Each number is 500 + 50 x the weight over its row's rms, rounded and kept within 0 to 999. Layers, rows and columns count from 0. Numbers have three digits each. The size before them is the row's rms in percent of the matrix's.

# gate: layer 5 MLP gate, 3072x768, rms 0.0351, rows 133-199, columns 0-63
# up: layer 5 MLP up, 3072x768, rms 0.0351, rows 133-199, columns 0-63
# down: layer 5 MLP down (transposed), 3072x768, rms 0.0351, rows 133-198, columns 0-63
gate133 094:431421488543452515437518520494570492521485492488486523419469400483600410504466594459537407481540548391456420452451553429485465542436504412529537558528508583508481450497492478469585401537446470
up133 095:433441482515485455468485570566558522527544577484457508532484541477497440486531483509499393520454410484431470501458434538495495522570404438565533491582403394495467457523519572407620518367487495
down133 096:508533504481433501445529544475468473579554513512535461455527379479474537477493484477580440467563502452438480458538489492450498463470562452474482417431400480452447588504422496539521508515488499
gate134 102:483446460414505490459506549513495456483572545589436568497490577410436487528467492422508570437494581453480482482567453567507526432475509473473462550586503453537493525499546567354519478479471470
up134 105:568523488635491480579546471405446463473385560497508522607468464511446485491526585487498499507480459472540506571514452555486539446594516476473478424455512502580576518487460512568480421518544489
down134 102:502414463440461574617436521433496513535442522618448472460441568526470515471488481433571535448543516547543442544474472525599516496440412453521442508488517446449542501515530531596513559524480539
gate135 098:508417526506575562458462516564474589480460537526521552451422539499480523446474525504538457455523368554463509413478498436548425453550521561476501500529453486556498463503442507536484497538527502
up135 094:465493423433505509417488509589480500465441465468504447444444539567528488558533579467607421486524494484519519471582461508388548469413450516425521485444471536557583503534520532548405522517504504
down135 095:521560576437584488515408449432490518589486490534489515520503438498461547465525508462480571481467407544541565545403472574521515523522455495461565462521563532498545506465576473454521443572487496
gate136 106:464553484477571499494403529536524562480459584486483583463522469519483477514543587523513441541481439340512530466583503501457457459434544492421557469495599497386427449533531587491513512505469489
up136 105:590510464582406465535447478452464561462546600457477412518411551605481406472504537511414489494522478496490446497573484462524561453567493518514488494458425507532509453561461360411524511495531456
down136 107:463544538519497464471536517485592447469449465550505463499458439583485540509459550499446577646509468565533431609545513517480479459497601439530477377538523517425507524437474586543467500599529511
gate137 100:487553553477511426471618557511570558499523583614501482451458480603429499591551478490498453472522474529510468466518483523473533579469606529396525479546513499397652506480436491474490427475499491
up137 100:485548462416426449446530487478486505505497496476550506504460516575472465461497418599378553510505512483569530534529492498529463456568460522528450415381482445466521544531440351542562494605503454
down137 097:495388535479459476465510574406486444423524541460453471509542465566526476510622533475482542533453510523521526569580538525475403506500543482564417494520549520416512498478475543436526480448454491
gate138 105:572465504338548479422457441471425476494500555684581536416476489512563409421553506502553581507539434472467563544449483379506488504334544508626520508496529544512558455606545546538543508421494450
up138 105:423423529428451564519537514469419519511489578524545458568515447534574436533561496461585484434511552551330489486498494483540433559419454575582505513515484572529451504492407543609508541445485481
down138 102:495521565550512582507631470493493565504506490393427483415488583450428450515410548553428529572589540552538570480456463553393468488512504418534446510614504566513419525495552450543442594455478540
gate139 094:470574479512486509540532528587529462538529533453431517514446518469584531508554467541567496473561451434536507435520483571574418538420516480537441413489584474488519572570568487519553537439510519
up139 093:491501489487505489518583481580451496456373559544511458539491480451493579452541559578434604422464444506486498580516532512467469470521545451581495499459507416388605426519480496462364487392447524
down139 094:479520541475453482611421441460554542529509510457497516477581555415564583521508441487488451547515549509525438454455493565466553468536475497600533485608446546551425518498457556524482529517504450
gate140 101:461492408479492529590541610477422497494540509459479527398500481478466438498474471473466435489482390421455484569552467447505433502516484470456472461537522487530557472493505527456680479407478554
up140 104:558490536495514503531536517443451530519553497523476478510498485498528563548540473549507421523449530511455468607493494480520444487454531459578562509493507454495558440549427488620400502552482572
down140 106:469560455515488551521574439390477511483456477452598494556551497420516570538522558499383487428508540516558501455432456515436559482489473569551523459493521501528378545501458534496432585504485447
gate141 114:479564432481541424566468539475379477476536492464538486533477424351510546465491473520561513552564497442534520459471473542432514465454494444460480506537503456500554520482532493501537451477418497
up141 115:514507478458428569515351506531471446566523586505477469475434489648391601575492676494407476429489606628477476558575526456479503570430523400490515540486535538454556489519489501581521545595498558
down141 111:539526412425475597528458530462509537505528427549447485505459506503571432418535484445544511437472452505426565551530519467514457469564439531460511536546410518442560537513447450447511524561462603
gate142 097:488544532477491483490557473631497515555476606424551551442569524487442602621517452403600443524529484537466501491477462394463465496434504527495608542572460539497450511503478462532586426555545509
up142 094:479499578563452606501458489471491464523485431547541496521485482453557515424490571505598506388525584469485500442404506449546430477483526580571491547416552527538545481507499491542483591553553410
down142 095:516485471603482500445426405554551530422536470480471559589448627566509434448526559448346418537488606533543531509556490532596554483503503545455409569458469432485398490473551471458501511474497547
gate143 112:536430495488521398557508464568479450449443553543499513482506488517565446498477516438518509497460478446482506461490473516433516455424469538517484513520503399518489517498461567490404475511510474
up143 105:451507504484509571535433539486581409532522510645506492546512415572465394592540435495458566468538436449549429479403476382577549484537550501537521574543497581502469460423478506421503538447537562
down143 106:537507463563396505450471490468442411549581580484489453440489451483405516512559578482536511486471502493478552659568566511530542494531430450527467508487503501566469557544475501556554480464558563
gate144 097:373477543481545496516451536586463536472455583472461556537535446510453461519575509497537488423442456499447467384425508523546502466442504527524533404505525487429518578442545496498565519462463536
up144 094:414570478527392506461507469563548420473485479480543525489552485491551494535490519552557403539446454540530474509524366488451429529445488520489457488497431550393511490438522454497486532525526446
down144 096:533486522418469509483463446548426554426444441477538470441598459498533524394534511476480538538454452557516603494596415512398599493504568555446449431540509508538503564471358496476477508477518544
gate145 092:506478477485532501503472520609453491539575429505527397479539534442469492563448506559543529481516549546473433461451493476528544555463595473477463549457499507488529467478418498427533471504514556
up145 096:590492494469414547492494473528448578424604414550473436471488462539434451450456517516441534472564433521492503479373448448496499524489505596517478520445496491497614490486489483440494598548368504
down145 098:446457480563472578557599557592458525465535463528558440590578485451591513535498435611510417536443560470557511544523516437480544528490507536461551501486488493385544503553475570507499563614522536
gate146 101:489553412446509384525473533447446487498439471499482436491554523501513491433534555457396538435488503416507575524495555516436448500357509452566529508552542511490554551446544394539459436375531505
up146 101:496464428496477472508538487410483465422550489545570556486376501605556492458479475442602388563533513544445442440523503467453563507428397480519385442529565515430369436467411465465430509494500424
down146 102:438513531494438431514467397488485452507507525459435553549578589589415466449548424527498521551375465457468533482486479491464508483505484373454586431450438517487595573480495535524533418540493581
gate147 103:526524401514521557526469493567485529548547491577406528421541561493511550552557471559483508559485492449453436433528451447553441506419531546575499502548516421526531436516458472499589486489555546
up147 104:548532362543446575524581432471521511386535495497588467459440448455507513489538477481514495543555443437461505492452524417542501481510448480483472506442569503470631458445519485516434450507592519
down147 104:540460529510454524473541559493456502515489405517480411552527482548467443461501511605497464538458478478445555476527525436470486525516487463601577498485487435541505457481532484567497527490498442
gate148 099:483571453503535575478530477519460494517500535391481455504570512506539500466515500491457464525442499523347364538416452579491503461443559513443481456550417429386471494495520475445500477560466503
up148 100:518485361533556492530578452514514417461465486435563413496384416535511464467490550473524548597492502491555611543530560462472528517530456513562465473565561500576523519519502431464589524449484470
down148 102:492432521497490492473470613481526428536470520451532537537469505477469511475458487558504485466465549478464468588517540625510482503492488527467529513558579469560515475498589534479499515479491469
gate149 097:507462483503547538467498511473554373427539552580492496573482634503540474515583516561525440528563604515491414505475492534434420481492578461480460541548554534525490410466517448482563543422502536
up149 093:486508482459527455508492531475513563493444459568491448329427449494546466557469430514577517482501455477471545571547513531501595496533468553469581486385593474388516491518449523511537561583501570
down149 095:484421478480430474535489517544513532492449546478504411540524454442590484499493546563487402461517444509526549605459410554565476565481524574484531485484551427514497430517455588494434497491451504
gate150 110:429513535504597568564540461463503522458491495485522538593543500468544498453519486540537534498426560502519435466547497512547458417533480545566483571494478464518438514491518530495528466513652572
up150 108:581485521517568526499459474458488502495567463467583547582561504531483429567564478438503531537478480435515483548494564461539525595517475522497597553539507561531439503572547572464493490496511506
down150 106:530498488498406467569506512428521533489477471504670580488503455472567426460545460505509555479545456445540562618498493432498618478511463602520505447496525455515544499564490531420499470410528433
gate151 093:547430520407538514468616544453469552475487454475452560511516577425594499429404561465466416546518430487522485501511469477548463420630586503424451585467552479477501482518442560426484404471511453
up151 094:499596439420450484477533555452400541528528508641555532527431520424466512501490589400520474491518545503465577501558425537500586474518531563385519449554413476535525460478522441493497479515516485
down151 095:502427527467489415430444521505574486501500441468455504500427499456528539534561482636448455612502504503477432546415510531456454528542526527440516590550521464455467477593503529464520432502528537
gate152 097:600531425452593501482456535453539445629594512527490472525444476467452464435546550404530565477481523497528587517446408527528487489519476553427567445538429483534621552498539430480396513545517509
up152 092:466534557507561529572509582492544435524405543596530579527568581429563494475486547516543456479521540522475513457533439517464417479490553482548543521576519582520560422548570518422584503447454488
down152 093:427461471416558460452488450497519576505434418457487568535491535464518460487514446502482472561474528550545545508518484504453519477561502539501487545508497503523458463463543441536424538513547524
gate153 096:534421497476577493491497542556516595498488499498459448536517542536492499369457450587530417494570432516458542487539476500416541541479491491581593571521550495461496409539465473537531448551434460
up153 104:576495461478523505472642544508475458461529489568587481444614505538545385503555501426483544486496476572480503480513512495517510531555446422457473499567456445474586524453467643456503447509507515
down153 104:463447521486551532512489455511375459561497566458507479539502529460393479445473449571502534492526334464464469557447541413431582509434418496561525609547433512460611517491439570400499546518559448
gate154 106:629436435511497537453483557600481550619548532359382515492566515383418481542490550522490503523450485522485550515549488482491512496531493500509527439559448473517450456454575468441515454517456531
up154 105:560389490504579535489450519425539483459562453491580500511459465491436517490452548518519501587497498426515430444499568592567561483431470439525534426457494570515579495645557490481442556463498459
down154 105:467554591516427513569475490490480528504505500413525448462523489484495484573439405552471568459545471594523516365457557484510419448511467511478494408489522462513417458530464511465520502436421508
gate155 099:519508534492545536593548388518512452536510501455482574507454548439579549435547546490500453615499541458411464529501458519476421529546527487479453452439489475479501503430545481451435573539521442
up155 103:466473481451446505517509412501555415449567405553553460595482517546419515401522454457563499533467612470532508665564521524428516498461577345465540473599500518437447478482391495483473595528499470
down155 101:422506465468452548593494382524485514551511496413553446547467526559547458474499483571507506453546514521543534454533443552560565575514477545477497547563455444514440536561501445526458525541503494
gate156 105:602481417462487480516520500418634517538570419426436526496505445456516544453562532502515494536538574409501444536477457509467418443468479436495481539481573507545417412522459550458467519525475446
up156 103:556400538496463515550489475505440432520481506490466522439493447515533469569533482490518568519608466576521567496507454561504534459529522592548491492471510569456508513458469505452493503484472588
down156 103:459517446449514556399511464517479561545453586468423475474589543531443486525502514524576463448440470611623559502517442416474460589520524494459525409449521512465480493493617509541504392463543497
gate157 104:484456409400529476448572586563427479534474518548525516569552532417494566455565541426482547514463561492449441502413459485492466481508492494490508450464552438537606474509537488530502538526490600
up157 100:592368563439417479563432507515490454568496592458491482459493510487533456464526517503546568504496620524544493558510480563478550524566536613423559515561471533509525475450505599516511530453542492
down157 100:470417537481420576464462493528574515523515512519476512541559534520558563558585479586431498599428456560515380652421583444552458507535513544388519520517468592534552493501530499474511456600518443
gate158 104:576578490481350568522396599481602467582486422458527543512531505458415511417545522536520515484505511521428438563528486588517482528572541354499459487533517483463478487585484483524572445576485516
up158 102:482485463508530501455581506501542441537539507455554564363598530462486446547561583518412550431469535535522396475466558444498567601576471459551505546541518539547475483550554487483417511490485401
down158 104:481460462435564494422476538452542467430474424551396514544533570471427504515481505458457481491503393566533481615521522578516502505463582422410546518524532532478448483449510493469608506497514498
gate159 098:567509555533572553534567495441507544487507421471504538531551532479537462521503565545533447521576467589522504553509493502587500494565460549537520485476452465487512466472531490524532455456407582
up159 093:554513430505432511474552540508509483488528494476495550500462530526565478476528503493473558479550438370540498534562478490524507447473506587499523526514447378428563474441564531475464554544501463
down159 097:445418526504576570555477489531423501517442465478484467510523486537494516471472484543510529501489545465477409484482520500475502579431424547472516499539532498519521469526472456522494541454375392
gate160 095:458472418571444512503534514558449542477493504508457525380463567434514598540397507474417547495566521496399426446544512380465450464372518455576539502487483353529505491460467428476393472530554546
up160 097:581429519521523546602508531533467534536493541426407423449531467449475509452571480487464536496503472483501494450560482542477570502564497440469429490527397401611419493471538405467497499406425475
down160 098:427525558550457557577494499611580507526569493546529483568548571444549518472585573451465549532429473537520480445488418532529506505510469532535487429434506410519455423495427446641515511437411566
gate161 101:485459452470552477490480527537427543559563603480474548470524487536521398571432502424468531493463468479444557506443450496423544472465526453473537575590440557446543508451622454419598566475447581
up161 099:481478558558543442588494545459523457506574432493445473534468429472480519497517535606557530464565522570517432494471466584480464491516484441465613540590544488531452570527470532499554566529476534
down161 102:506584552565452477571610513488533548591528519496559548606598484415426544547458534538549476469565519483511435463452504483474596511515580488527491422563492457559491486522488448477592519534440565
gate162 097:537545440405510497458484510479501594572452580561518497530477555485476455607487509496580520582545547485509512549482546559449442468414511499526550569475580562389602584479474500518482435493531616
up162 093:454491525416476501471553504493500621471544467400484455492583519601406507531514498510532476556484453564502478471518551466447397487445524486504505495470559485491503438484481515425516570475485594
down162 096:557470585489489580506496554466426517509424560442476490552501460550613461403498435475440490455507635545520573487501597449516450493475520450510485491490450538480483502589633552466514416526524539
gate163 092:495493481485513505583609566446518451572482503383501492467551493503549457459563447466487511522366426515543540477495532568531579519492444553438559567440563538445438440602513499406572482566471473
up163 095:461558453505535532418505572417496633515491519467427559449558569516437476494493532508508427479500412456519513426571436455438469527490540479548465496473503529503501521559536557497398470426450575
down163 097:440427495407503552508497527502496479488411471494544408516558476467620589522371447501464540533498548420403571482513463422492547487476468512429545431514515437445448461444434567494414461488545425
gate164 091:523518522467597521523510517606532516464505559467460512439436442515510603456522466529455448467381455522431522457476498434512576587469520484455545454504510449578507459554474497491560511622598480
up164 094:499417514501401446576574473474446475560467536460564507536573406444602503562546407485472469528538518548503508466449400501513461497474574444562546473431514550461465515565536446588441445487497411
down164 096:487513516515465547483542446584500534423618490474488564440535478483492490491489488533394476478433501623454462479427435501513436460532520560501505377488452416497488399463537489546473450483506470
gate165 101:537466511465544482550584522511561430482526540436581543573542473571488466540536475561487503467440420409463517501478478516547554498464433565490497376467505452496535552424529463440499561554478515
up165 097:445535511472488542503535568516512418468508530554497572405593469538447509569524490453476505504405492530483508457486378476449359518439512567519503488551459423575531524547562574514451487442450505
down165 097:491508484417590580409535462462498448523581494502617499526400520572481607423483539521519475500517551485491527486481471496617475569568591495528531523488475563542411488502560500503486533458551504
gate166 093:573491451544491506422501495468556521522583467456467481558452460486486451444517453500598567588547559415461479500524520502472437496580489528465492549527564463531582532492600512530557445490478544
up166 097:433530437467555516484546498486484449585487481558529535466564427523451451594453548488530494482461482480542412570511541478530604524544460461465477455425482506441421474433543551560493432539507506
down166 095:556522563539540585521462454431587527506451542446571483404415507459557538493474503518608491536606560479457552487515418469578462498459494563583513456535442507528553446502542414492465476508451488
gate167 097:474459350504554537544514491521433573508554517469531454446532510501571475517440503551579494465496498561486494460467470457548483482559485551451553471614508473506524413523558484504494460473482494
up167 100:585543476504476448430589562516537580405419502467471446468494588434468467474524558520572502439515447549488493500542523566460476548493495588519452489511522373521557463435492489495521547531536401
down167 102:488474500469456531493502482525513558443496526504533558484499540476525552452462504446529575564555613462475329464509437512463578435491520514547520525567570500567604435359494524562518433523480459
gate168 098:536539464372481486565459541493500532510466511602504437456472453522594434448541493468453493521475491467461573544487508524463414509550443453509513562517470513448534504495475506407472486493543601
up168 108:480586474538475431596497438503497526547527540489479569524459537459489524498541552534551425605409524445435449519536568512553502509440588474487440523441467474539498456527532486483482456528537522
down168 104:463537532507542591455507502468494558478442567491492593566542548453546512482378554441567484516437554578432438445526457573409476473436509504528571484511496490513446491512544438510602558519476494
gate169 110:563484420451572525530439505465520476408580543491396532367426480515522500483474511511478589559426471468467408491560483428576519506413492548588580460398479422471490511581520576495542597506603542
up169 112:478564549506487440557587464581417552497426548481525587448402498488435504397555527543419558484516504464518485510482484558474581514513444521446505570411488454407485523528477581515507565459364599
down169 109:574542537528488375616523505475482493510485520645498595474450524512516530419478448457524457485550376485497525435539433591476489476522455510599496472474566472552526598528482392407520487478517510
gate170 103:453436518480473478582539406429557528456527447388418535513470475538533466488547496518560492563436418463490475564522446591435458522531485585484469455545477508439494401494562482485501555512399458
up170 103:526514560539442457528545579481525518468435438475485376492468512454518515556524504608483458532479473343645402346491496587459589506474489553529578580492497505438491476467578519505410590540554560
down170 102:491510485509563406507497548450521538496445422505500551545501536491529584526454517484557486455537546432596425458510405550466556583440474552429469410605587568441478479486545512510423669485515429
gate171 102:492620457537511645590508446509493540594493478479406544544483552442588481472506468471468427433485559550542517637487461480501453555527512475460490459466489500551450446562495524462476505474492546
up171 102:504457497497468552531482487521484451524512485492605538512546506480489510460534486589462527605400509444562452502452506529591572486443597532488466449495566499508539595527585427493490545614550379
down171 101:472594461572578570522493455513489612542491435570517585507508520625521529470526412477490503523512492550528495506496582549469421540563471513452525408430486477508462538586492471491525524506479457
gate172 102:488534516520491473542537508554518533453469503519447499532576495387577612513559495458452485467517498489488558499600437458620383540515523502505469539494469443452537523547538459465612483507552581
up172 105:520510436500496543510462588491386494456482462464469491497491555500546476556546497499480552379496507542564548563458462421541513548449477472479508494514538402504526550566616487507554528524594516
down172 105:557491496545598543534428553513518520477487527465391497460583524441530551482485549509452503513516512515502541470501484497456581508458473423433583515430617632464517448476418474587576522470532498
gate173 094:464376509487503493557608530490533558564586463486496455440435476463474502440626524570465473499483454613457492427482555583586460485466467525483496418540576595546523543605558456459562566514513453
up173 095:431500564516532517568517510554501534424389498516440509474440481451412526534587517429539401515457533433477534477563502541504585552446545519457539545501440495545466507412496571522511495546541445
down173 096:589553648538513516512479508577422452529538519490417476541466518547531463559476495561526484439511493462477489539486477483473598443521509498453539464523479486512454420586412530479475566511505618
gate174 095:464457435509525522445533573454568454474591421457466537457480506454534548469475481478530465440473473485417578483511489510468534405455539408486565552492445498535498521433482498504481492587501489
up174 095:455533510551567580545468443559446524463513602455634493579500563525594537531556485532552477507462502533463533430588446439527424507456525561563444536469627408515492425518517507542481522438539473
down174 097:564490527533464489557489530446577468435469579444478587426489510430490446503506474460493469530439503551377470588471455535488500492471488443454513391518612437509612530523376535489436468537578560
gate175 093:503513483489549429451497553463393527615540524511437546518471495526548598577521479552609468514506476539381586504466496563532453493432507414471574523488587481440504532511539514468439510471454508
up175 091:472524568409530493455544538484493513459526586476453538445427454543434641490478470531423490532433475499495581539511509486527495582481464467453451490532447440555592521499499490538493491533566508
down175 091:478475523479529527548525503499512502597536524499448504470529493469399468605435455425526522456504506538411521535448542502555500533519577514507543586504470522403413522601464537465492633537463501
gate176 094:421475497522551492531545506475485452493525497473571436387463487519548466469505506509475488473501611457486564452639463519473466459602425490413498587489503410486538539455500501498436544641452526
up176 097:471511464471471429512459501530607498450468577538470525400393520446430480515518567542471465453438426418487514459514552464500447517528521460515401455519521496547490479422596451465563475505534470
down176 101:515484501494621578547507478546505417536435443497564517484439521564467477495496472572574372396479434457437551420453465358457490421434456500531537501495542456499540445485587477418486523494489591
gate177 100:518438479511526519571540538533507487501496438516435532480478465531545464550533465555407428513488479568452595571494501484581528510516448502551541578532580486523534439463505543488511509478498563
up177 096:577422490434501533514499550482542520499492501440514582545405523398555483468489493543520545563494534522451515538458532454491574494501537436463503423422461516477552481470511556481529476506475538
down177 096:483501525499456541582419366600462460483493490433511500510551516559538464472496506527490480538422476550592447410457382482450364547529463506532492606390570490473532509496495408597511422507390556
gate178 094:526514453474385558504561507507562408501565501582612506486492441409492514507516494459552517599493379489570506515519501409482474458452511521498563442514482482529472552465522576400546491385477489
up178 097:533548467417458514504496510558463544535496601492466537574439507439489532572575512562528482493465454511550484570534534486502563496608487444493491510442524508483568584511466431563441546569515491
down178 097:481485522563384586554556512503505495412397472399482484471500532367532417473511428516489467538482577576530484476511516501625514486464531576425509420441511469508464488571392588470515517527519450
gate179 103:493489522486534498469552541501529479554549558480463537540545437478391513453479552521523485564507485424500483459501475583585440502482518514457506510496492516476485503493511439525497517451573539
up179 100:581520528488480488536560487538415510459438528417488378531490493591590495499477547537565536483555418524542470461473593472556521464556559457506429503586495432465540556387431537519498493501405466
down179 100:525466585422526502434562539521464467559499459481446454533571531490475487412404529605465513557544514460593436521562465490450421490460507469540614429557541543434497456496448483524558515481552511
gate180 100:416547511501537431543568486521609465475450496525472535595520509505468549506583601518430431584456554472445574465469549512530552527547517568496487457515405447542533454537597525523465493524574561
up180 100:543510464459535573570579491514478568454522419521470513428469481413557545512471524532490458446575529582482454584507454501441494482459506511455425536491541531476507482559484437547520519492481512
down180 101:493589536464481570475464507554475639582492545500463538542472526567533440445443539482486476528489442465523473457516562558497475525538524475431553523490391531463483561587566425497585495559479484
gate181 101:529466442475429464502487516388394481510567392555457512474520416514468504496554529570489574514510511577459514523431440467525432533566486414478649403516506477497482600482479483479469505506494538
up181 102:467498509535517560435467461548423480608466411528496576517433505487544440482456534597562570487504538488650500497574520524411620465511627436545565497506527583461437567590436511452482519367437459
down181 103:575448511481559552480480450502414503485449534480519434546528503609394548453494489500522421540472576472515599484581548576386484567545436447524552514513546525491439500558559438495600579617503486
gate182 100:530403509543545443477462511506578504581565488380621554509543488416566548480467520512481495493453464489453602512511394568487496550498479516555592550523489447437485439427515392518494483479517520
up182 096:518526483503538542541501468427611546490500522482444457457468458465502552454377539448576502581554426427503443473552596452558513537518471493562630437521553527533499442504548540474536539446412465
down182 098:495499473459499501524409487572349508472476513517471464508458505441496459481401510455497518485484433453516442480540506434383404538444521455440475534514442536434540568496519540421528395498531527
gate183 099:570536447602604531462499444470568531426430518431457525471577493430608509473492474474565492554515516538438445540448425522422467493478468524478503526508423457470499490416502432385539516601518533
up183 097:537469524489474539487535431511524478527509550461478442500456463529461526537477569517466486549555625574445530547579461650462468506547483558581514542435453507461490560526509437570487562520491485
down183 099:518488442513580536575494516406515544525433448501535566401537460525512492511510486528484531475563390433396497401384570522501512517455543521485466556472471540421484482414486496438541519455399539
gate184 097:511484425468450482458465540412383509601577596503523438478608452459444512527581482465607562424401551437517450457513449492451502491425472530501620520482482581438490535586514466481438488439500584
up184 098:604587535495440541493499497492539511485542553490491545471462498529527518422582488528457518471470522482540440518493586567499517437475540476485463446517548499502533536423574524460448440507466568
down184 099:559480558457488485537519519453477457468548446507414501474458436555449450457412465565499483494540519517604541505488586547535591464487503473502529461414512445450536445644462492515495537515457498
gate185 099:540593551476543554510577532552418459535439600494490544512537509388521515564516489435471558556463561520548530455569508412508470493445488459477592525385527431594534470484476408563550420528498491
up185 098:471461500457565465506456447465507478496510468514495516461544485390447495546484503396507560492511548489463578493499421485456478474521500444490496510522576534513568470520498541438525525513579460
down185 099:583538477433401583455511499511372390493406446504565438432522581403559475489488523430499452448524396479464470496475523472531524488494497554447523528481493506486439537637466566516443608563558498
gate186 096:492485437561530450526435479446470391521502564490532567439484429456455403502458547507522458481404483428462514447528540527472542476581512454452508483500474403395542520461523526434533565484487427
up186 094:490524508521423433445479492482421519451539481443499484494491452650469502456508634533550537510505499472400496503527506461516479533532519482470416473571451456385366516546538476553512481496503539
down186 096:473466506485581552647432530507417514498460526446502564490451508471478492539460472481490460520584493549523483471509557473422553594480436575570423455550458473511494445507501481556499517583418438
gate187 097:495577550556487554551479443489499506486557558481507486582471499505478508444599620546498374578459448521525512452491502472564520480497516464499503542610442514546543446523544590476512451474557473
up187 100:531600535475566490429489463492594459506553574482490404510586515548504482552515449433586496506468390481507529545513527441447457491590446480394475536574436506445558470442447503501493553471562535
down187 101:512568502443510486489560454578418457485564413569560487544452584523521494481451429632479394474521490516541501472455555527547464478465479411390563410625491520429299505511440483556527445546426528
gate188 106:486415477545494562524513575457483577447637534510488451531448526507457580512467638461504505408538594483356531501410475487544509487515524472549486527483568468469552509511469506520507496472506440
up188 109:484474491498436538481571510524530514466534504501378440434457535584544543403521478549470445483543523548456485493500439496477496484545440527541558409482513507480480421508554475435540533472470639
down188 109:601612543481493517540573515414500576574575467511528476406448493481542556406541515432440453427543456470418494517452485566463466574525437536560582453531502526454507543503430491487470502477530418
gate189 097:444505510382638424511655448480454531600481489573519464574449472552482493475419444460526476481461431531525455507591481575433515387459424528508540590613559499475481522543453466513580493597533417
up189 101:545528406525511532484437546422455486583415453446562569583528574437424412494534481456467566584492558421429557581517516482488450463481448475513417545434550508528428433439578522534520511554517585
down189 100:500461521511566474474470577481405446468527444436551426496533464525422437520587384413485519541568466456513559553470468473531434424606442495557446574395474455526478464404494571537535558522474526
gate190 103:557468421470532492507575652502529474484542596493543568415555458420401539465409501502436460493496481520491480536580497437466482378479499487448574495471488475422494567532458512500480469484490495
up190 100:443466439428507484521490503483496508459499513527454609535608512477553440577539457548466509462490474474480490501457449485441565469537492535466475490576548488521593517487428526459454487449475494
down190 100:490461534603456493400465540584459491459491386557564572482514474488471450513490450575455472528427460620419480507559427535506518541455529493489498464467508444491559513474554498465554475449443587
gate191 112:521535460468497473525577567485488509470598539483544528527494385507480493545458476464510571461493523541403575519515493489519538518405539427492573481559530520487581528537539502455509489522504522
up191 111:456533460565487490494466511520406483493536505505498439521410537482465470583409480443495558544381484522563449529478515492525573499479509513484542494513448508535469477498506438458584525488397488
down191 109:513529571550527558489501482480453495548489512465497502490454525539524422552432547614556524508535531539538582508425454462577497528598473482524547600494498484517428475563379521579516513551480379
gate192 101:451441500415522539517537572454471460573573477503430531432499427514516540414490510523584567575471542499567485573361565483603496494419506482495560525545469504479510498600455474473579491553478496
up192 108:510491520542529528554501462523464462506549450477414441537516569511460489469499491553529518533579559458482575526575437502476511523499429503383532515546538457620495528507519452564465506436458551
down192 105:469636564465570585512394469512458526538456544529489448572464429528506499455497588496548492445568510521611537563504487524445462551490454517493465493512544521554535482525479516430522579540488380
gate193 097:485465491572414499379475570499510550552513586449535452510508484536525512436474623500599510489524437467458380529481533476442487374627457519514507543561521542403469407533514549526489495573449521
up193 095:576459610452503514603556480558523475587470505512472451554571606369525518570489464535594544481476453472469559532632487417544496468544459452573458501488458545530534478530505539404505477495481491
down193 096:479391465553473496508388543518560486445589489448465452460532542629509524462520576393480421525439601530512412467447418465537499448543471542493598535548411521504556452534543569518491550576443460
gate194 096:458470463525447542480487612550529541479532543501407597501568480375509544467563544491497480547600501462448470587528526515433473397514464502410485474641409524394452493557464603440490534617516540
up194 099:478523519426565429472513465526554507449564538517403447516494518430513472502547544487533479499516547535501443469525457494590513454458495496497453594511509471546487425506432355521529455388565571
down194 100:455378441509510500485533613435522542530536569494533561598533466455576461464497607472436477586502524425476522555532507506451528554532557432527613609521530501576515489489558543489506372452593524
gate195 096:567490469510590486477486421519483500473554611460482535427547509476551472444561411478522478533546556467508458499486456566534477516421516570487491419535458533492461486594508498489531483537448503
up195 095:508552541505511582424549433468480394546554457496515494423505567625473486500568455567556539499499451428525373436383512447450449502557501520461468448541541487521571430525475464537533506460397394
down195 095:536507533441630500465500500500477535502473519543505450508500462535476512556585625476426418483433535571480549537478588429468553507542566445488499623513553515419524530512565602442513514420507519
gate196 100:593580470491542559488509483512515460518514517514451472540539399460538581529442520543466537506489473450511503542512491555461537536516488452344499590478504455504488472497506531529462469502475571
up196 103:463480545475464520557421541539493519473443585458487475467499557553498497450519498446526479506532511486512531491525493463581528417565462493566482532572509465454447515326498390505499539493593424
down196 102:553533435394434538477469571458543537449522548514486525532488430494527506527511529522552534519481460468599477520521437438503545509517484348485510508476503512579543530462556476524546505510529469
gate197 097:593481549549615572515481519472439462495568564476502509475549521501589442464559466516591532422511470506497522484461511469542523438506464585393427425474476429423540513537556535570486501509468475
up197 095:517518398415493475451470450483503513472531417515507574538480450542515547498500531504504483547405553491576497460513477535488535493592509461485542555545509485456437466490470492464462409493489486
down197 098:452485463506542518560496490435460604475480517587563446580546586532502420416441555565522489573513497539438403419399521523521470466533520418517426570485508556443497421493555483485438447493491479
gate198 101:554535504580449522433580514543516530391472600513540461467548502471535550473442645582508523437464433505499496470519574567451471508472562537360577521508489484479503454555531443534497497512475514
up198 100:477480477556367503532487512524450565556386455490520509474597496414488493572531421498504507538489477456518467523596516514437520568499486552530531470454478557517437514500459506463497526497393513
down198 100:575477479491558434534453492433501438553499468481404600505490578523519559449451409442565517562459504500438453495466529553477401521564505424406488498507562431418504530450547521478519437500433505
gate199 102:463497475485530469570549444536497538538540503469434473536604459416434529401477496505444428502394570590462582456487408501514467463441476491515520534542558457569513452528459469499588458541498534
up199 106:372562458501370517507538427484486544434495548493403565531554421544554380542507524451505499511553456468469453491464461484460414430552558524552435578468489535500448526428561588610555550520445596